config.yaml
norm_place: "pre"
lr: 0.0126
lr_head: 0.00455
decay_fraction: 0.416
doc_mask: true
Each number is 200 + 20 x the weight over its row's rms, rounded and kept within 0 to 999. Layers, rows and columns count from 0. The size before them is the row's rms in percent of the matrix's.

# down: layer 4 MLP down (transposed), 2816x704, rms 0.0533, rows 1003-1027, columns 192-255
# up: layer 4 MLP up, 2816x704, rms 0.101, rows 1004-1027, columns 192-255
down1003,099,211,190,210,192,207,183,191,221,178,216,191,180,222,209,232,143,157,200,223,208,222,206,186,192,212,184,218,180,189,196,193,230,239,201,191,209,220,200,192,168,202,202,142,224,247,193,214,201,182,199,178,213,215,167,180,188,191,204,177,245,179,199,211,205
up1004,104,222,192,194,197,213,208,208,202,196,205,161,207,191,209,188,220,176,256,161,198,176,207,155,217,173,190,222,189,193,194,218,227,209,205,177,239,205,200,228,190,173,203,187,196,226,203,186,226,189,176,201,149,206,173,209,211,204,169,223,194,190,226,213,206
down1004,099,216,180,186,198,215,190,206,202,186,229,184,236,242,212,224,194,221,192,201,188,202,202,231,193,222,212,172,168,211,224,202,175,191,227,228,236,186,176,187,193,204,183,152,197,216,176,192,161,209,226,200,193,189,233,231,197,188,179,144,173,180,234,172,195
up1005,100,202,193,170,185,209,202,234,190,220,224,192,205,167,179,204,229,181,200,182,205,190,188,177,207,188,243,225,203,174,172,209,236,239,211,177,223,211,230,231,170,196,194,202,198,190,201,193,203,196,185,188,188,182,190,182,203,194,165,174,163,188,190,214,227
down1005,098,210,240,200,220,191,188,225,206,194,213,201,170,198,203,216,192,194,186,210,217,175,199,188,223,175,206,223,200,235,233,218,202,221,206,199,173,218,203,192,207,165,208,205,235,196,222,194,201,215,191,181,194,205,226,205,196,213,252,204,190,188,212,214,197
up1006,100,194,223,184,193,179,227,166,195,190,227,163,181,179,183,194,170,179,192,244,211,189,235,216,201,214,238,219,180,195,203,179,196,217,232,202,163,199,218,205,209,158,163,189,202,200,197,199,221,201,244,180,206,201,175,184,163,218,218,220,205,185,213,159,214
down1006,096,224,234,210,200,188,161,208,198,230,173,212,168,208,199,209,185,177,229,221,194,187,185,227,196,171,219,182,194,210,215,181,208,198,170,213,214,186,221,195,168,197,215,203,171,185,229,216,207,223,186,217,184,182,177,192,167,216,194,177,199,209,235,194,210
up1007,100,194,179,232,239,217,215,187,200,203,201,193,176,187,211,169,250,185,190,178,168,165,232,240,178,169,236,187,190,215,199,216,209,230,207,200,193,182,218,198,211,185,170,222,223,203,210,217,188,263,168,234,200,191,173,192,183,203,166,200,198,227,179,241,208
down1007,103,237,197,205,208,226,196,211,192,219,167,197,228,213,238,203,191,192,189,176,210,181,224,201,167,203,207,203,208,204,208,207,189,208,207,169,207,200,198,212,230,198,210,219,164,194,189,218,189,219,170,197,184,212,233,190,191,218,207,173,177,221,191,194,190
up1008,087,192,240,219,210,208,210,202,178,209,159,212,200,244,195,190,201,217,193,197,210,226,190,204,203,224,198,188,192,189,191,166,213,237,192,189,202,189,204,178,234,175,193,187,180,172,211,195,173,183,187,173,204,190,215,222,232,160,216,223,191,199,222,175,181
down1008,093,150,232,207,186,199,242,215,213,200,201,209,169,170,206,195,196,203,186,160,176,155,186,198,191,194,174,234,204,197,196,210,238,204,185,222,214,192,220,177,225,223,193,172,189,193,214,215,239,195,221,226,226,182,194,193,180,244,189,188,236,223,193,194,180
up1009,106,226,188,195,195,231,175,198,193,220,217,197,223,218,224,237,228,233,192,240,188,168,157,174,210,206,209,188,191,230,184,226,200,185,206,182,198,217,202,186,222,176,178,156,204,234,206,193,182,220,204,205,183,197,210,195,178,225,167,190,217,185,207,176,213
down1009,099,200,189,166,199,210,218,213,250,214,221,206,232,177,188,202,213,182,214,173,198,190,169,194,220,195,219,232,184,171,184,212,177,193,219,207,195,188,179,170,230,195,203,235,179,218,188,173,188,197,217,198,178,210,184,201,188,221,142,187,179,186,163,173,199
up1010,103,169,221,206,211,215,177,193,219,218,158,193,192,194,214,213,189,223,245,209,223,229,209,180,197,194,183,181,192,200,207,190,224,180,195,218,227,207,208,205,184,144,200,215,215,210,195,173,227,185,228,210,177,228,184,189,218,202,218,211,182,197,250,216,208
down1010,110,214,184,224,179,179,199,207,215,199,210,186,196,193,231,184,239,212,195,182,202,189,189,179,182,146,182,194,217,197,169,210,208,187,195,200,209,245,216,200,186,183,181,172,157,164,174,211,176,174,205,179,196,181,201,200,225,192,229,191,178,232,200,207,207
up1011,103,209,206,222,214,202,213,210,182,221,197,195,202,176,213,180,198,207,198,189,209,169,177,225,177,202,198,211,198,210,205,197,216,221,217,211,183,158,212,222,215,161,224,197,231,167,214,203,202,204,187,221,139,192,219,177,186,180,227,179,188,216,177,189,178
down1011,107,217,227,182,206,237,192,202,217,180,167,205,200,188,180,192,208,165,204,213,210,246,175,209,196,196,220,195,213,205,181,183,198,177,191,199,218,192,201,198,220,191,149,233,218,201,203,199,186,204,207,206,179,190,206,202,184,209,200,172,188,179,229,232,211
up1012,100,201,224,210,197,151,181,226,206,215,206,206,224,183,250,204,216,200,212,197,180,201,221,233,138,193,185,219,231,197,189,223,189,204,215,211,214,204,188,193,207,207,213,192,214,240,199,182,207,228,179,219,152,214,230,207,206,194,184,213,202,217,201,179,196
down1012,099,182,214,242,214,203,205,199,203,202,193,190,175,228,211,174,202,202,216,215,216,192,204,193,194,172,188,206,174,212,209,183,201,237,173,207,180,221,189,203,170,202,231,202,225,180,222,196,202,218,166,184,206,193,193,179,200,186,179,202,234,173,211,211,217
up1013,108,215,198,230,185,233,244,217,240,213,213,209,263,201,154,203,206,205,197,198,214,199,205,204,236,230,216,182,214,186,205,188,160,224,163,161,223,189,187,220,191,182,199,202,213,168,211,204,196,220,185,211,227,190,198,215,216,214,195,204,191,196,229,197,224
down1013,100,210,177,155,203,198,211,236,182,220,200,219,224,198,217,166,174,188,165,232,224,227,195,218,220,186,160,204,211,167,233,199,222,200,209,208,219,238,203,224,205,172,216,215,201,194,191,205,207,192,223,187,177,210,184,208,198,198,232,225,177,185,227,197,220
up1014,097,184,189,188,158,221,188,216,158,179,203,218,204,196,205,187,185,205,219,191,206,226,194,185,197,202,226,182,217,195,209,174,223,198,215,205,231,214,223,196,188,199,220,173,186,216,163,196,185,209,197,180,195,200,212,231,223,220,197,180,163,172,204,194,238
down1014,104,194,180,200,145,215,223,171,207,213,184,210,189,206,190,218,184,203,182,261,222,185,204,201,196,174,242,196,238,191,187,184,175,194,204,198,194,176,226,197,229,235,232,213,215,223,236,175,217,169,222,210,137,195,226,190,234,210,184,197,191,206,197,167,207
up1015,106,207,182,211,199,196,172,208,208,204,217,216,155,193,222,182,191,230,177,210,223,222,200,220,209,197,215,204,258,214,170,203,205,200,218,191,187,189,195,216,220,184,200,162,194,184,224,194,191,210,207,205,192,195,195,188,193,200,184,211,203,194,204,200,203
down1015,100,223,231,186,188,197,192,188,211,226,182,205,167,230,190,187,182,190,216,217,166,210,219,192,189,190,226,206,193,199,229,205,208,227,209,193,165,175,198,193,179,208,205,184,164,186,192,187,204,184,168,231,159,192,168,224,177,192,196,186,180,220,207,203,228
up1016,082,185,199,217,217,224,202,230,210,190,207,201,176,195,197,188,174,184,170,190,199,221,198,178,201,226,237,192,188,203,206,201,163,192,210,167,241,187,188,215,194,225,196,204,166,226,190,163,183,220,202,203,214,205,192,229,223,166,165,176,239,194,233,213,148
down1016,087,204,203,215,203,146,201,198,207,184,200,211,191,196,214,201,199,211,241,169,184,187,211,176,156,198,184,209,189,226,190,247,196,190,169,255,187,225,222,178,224,183,209,218,191,195,217,215,218,181,193,212,191,186,195,168,198,207,226,210,206,204,201,210,241
up1017,090,196,217,197,217,189,189,208,196,184,209,213,195,231,228,186,203,193,203,170,172,212,172,189,169,186,224,222,237,176,159,236,184,195,191,217,189,203,208,206,232,170,162,196,195,213,226,203,199,148,208,190,199,173,212,193,214,192,223,190,228,212,179,171,203
down1017,089,228,184,206,200,187,221,193,203,189,182,226,228,210,206,178,243,203,222,225,225,218,193,178,213,193,213,185,199,219,190,189,230,195,212,209,208,188,219,225,179,188,238,186,183,196,210,222,231,231,195,203,182,187,160,186,216,223,194,199,200,190,236,206,195
up1018,129,240,219,192,244,216,198,171,186,207,230,193,210,215,174,230,248,227,196,202,182,218,197,199,231,176,194,236,211,219,203,186,173,193,204,203,191,195,218,195,223,191,184,215,215,221,205,249,184,232,198,221,156,178,193,206,219,177,181,199,230,166,230,207,203
down1018,117,247,223,185,230,206,215,208,188,214,178,202,201,211,165,207,195,213,183,205,169,219,206,186,190,214,169,221,233,221,199,198,179,226,205,208,203,216,207,170,211,152,192,201,180,203,198,210,198,202,192,206,170,187,212,201,249,208,201,192,192,173,182,197,221
up1019,097,184,209,180,234,172,206,229,160,215,192,211,201,221,137,251,190,196,184,205,209,197,189,214,209,188,193,197,175,210,232,229,173,191,210,209,200,209,190,211,208,187,199,188,234,207,185,221,216,204,194,196,228,203,220,216,179,187,171,211,170,197,180,198,209
down1019,104,179,214,201,161,179,193,177,260,189,204,202,203,195,226,238,186,158,163,215,215,233,185,184,180,203,173,196,181,199,236,203,206,220,255,160,219,220,238,191,144,210,219,208,215,223,219,216,213,202,217,189,211,174,196,210,192,209,168,209,201,194,187,201,208
up1020,107,194,221,228,188,213,218,209,194,228,195,191,212,198,176,186,203,212,213,210,186,200,188,222,208,215,197,173,203,198,215,186,221,194,226,212,186,172,171,217,184,214,165,212,196,185,171,199,174,187,189,192,199,193,187,187,201,172,218,198,210,191,195,157,202
down1020,103,210,207,195,188,201,198,195,191,211,208,221,196,207,198,193,220,195,191,239,186,199,188,192,213,198,201,206,225,173,217,197,203,182,183,191,205,227,224,217,215,208,203,202,205,225,189,225,214,217,236,187,192,203,218,207,234,206,213,236,269,204,165,176,175
up1021,097,180,184,236,205,207,216,232,208,206,203,197,191,192,207,218,177,200,227,203,181,177,188,235,185,200,208,198,203,207,192,208,219,222,207,230,214,184,182,144,186,196,209,199,174,221,192,189,203,183,194,173,180,221,215,179,213,194,204,218,227,205,168,192,184
down1021,095,230,244,192,199,176,248,193,199,175,206,196,223,213,178,201,193,192,222,194,250,176,218,236,182,218,196,179,191,233,148,165,255,216,218,171,195,183,214,219,195,199,212,185,178,201,245,189,221,215,197,215,211,170,193,188,197,214,207,180,196,216,230,203,213
up1022,098,180,208,194,208,240,224,169,204,182,169,161,219,224,208,200,185,206,202,207,153,198,195,186,225,210,189,180,187,167,203,240,218,180,212,188,192,171,180,202,205,195,203,206,233,216,175,207,175,210,190,203,190,211,201,204,234,218,210,193,223,204,233,213,213
down1022,098,196,189,201,199,232,201,216,145,225,200,162,223,188,185,196,205,186,178,208,181,185,240,175,176,192,198,156,213,204,201,179,189,228,184,195,230,172,205,188,206,199,186,223,189,213,182,214,246,210,220,171,209,250,188,180,185,219,215,203,198,203,195,189,201
up1023,096,146,211,174,208,216,208,194,194,191,221,166,202,208,211,202,222,219,208,172,199,179,199,151,185,200,172,195,222,201,215,138,201,218,203,221,180,220,213,196,220,169,180,190,203,174,201,200,214,193,205,184,191,194,194,196,223,186,176,233,215,212,195,160,199
down1023,095,205,218,213,180,185,213,207,221,169,172,207,192,247,170,189,211,197,226,158,214,176,214,190,200,210,183,189,211,204,198,191,193,212,206,240,231,245,234,205,160,181,217,219,180,221,203,158,187,183,187,201,211,211,181,214,195,222,209,203,224,187,206,186,189
up1024,101,207,229,226,202,239,170,223,194,187,224,191,213,221,193,250,188,180,202,204,215,198,219,197,198,210,175,190,199,200,202,198,237,189,206,158,194,187,178,194,161,227,208,177,194,205,213,201,192,197,197,161,221,216,230,185,237,223,193,180,201,194,195,170,202
down1024,110,173,229,185,227,195,171,211,188,181,241,211,193,199,201,197,215,181,183,244,137,217,205,187,196,176,150,197,181,178,197,194,257,225,217,188,145,162,210,213,215,211,181,207,197,207,192,208,224,183,218,158,223,234,200,186,225,179,241,179,174,197,219,217,204
up1025,096,164,178,185,218,186,167,215,191,228,206,231,208,157,194,232,160,194,231,184,203,170,189,212,198,194,172,174,210,201,217,205,210,175,226,206,212,207,236,222,211,163,138,176,228,207,193,230,186,195,182,196,233,200,198,223,203,211,186,182,186,196,220,231,211
down1025,096,199,187,224,191,174,210,234,177,211,177,185,222,228,234,215,184,162,196,214,191,197,213,203,198,201,218,217,185,190,192,185,213,226,172,230,159,206,200,241,216,210,211,183,200,182,229,206,212,232,184,213,215,163,209,189,186,202,197,208,165,226,181,173,196
up1026,096,192,189,241,202,214,155,221,214,178,200,184,227,195,193,223,199,157,218,194,173,181,187,207,170,236,240,198,178,217,226,195,194,241,195,202,197,205,194,187,233,187,211,194,183,180,232,161,199,205,208,168,198,178,234,203,173,243,219,192,180,189,204,191,249
down1026,092,239,189,214,199,206,210,216,205,183,178,230,185,140,197,192,183,224,179,235,232,223,216,200,213,169,218,196,189,220,198,191,238,233,215,205,193,207,164,209,178,192,179,208,174,177,172,226,216,211,215,169,177,203,210,186,218,170,218,234,205,198,215,198,216
up1027,098,205,238,201,185,216,179,236,201,178,212,172,215,199,223,208,181,223,195,158,205,184,217,224,220,187,209,186,205,210,200,198,174,218,196,189,191,190,205,183,239,203,218,225,202,192,186,244,187,178,231,230,166,187,156,213,203,194,209,198,221,206,205,198,221
down1027,094,210,199,169,161,181,211,194,223,239,191,186,222,243,214,196,188,151,214,187,203,224,209,199,209,196,217,198,201,187,207,202,191,223,222,164,189,187,216,185,235,203,216,212,214,203,187,243,212,189,199,206,209,193,155,193,208,209,217,213,198,226,174,200,176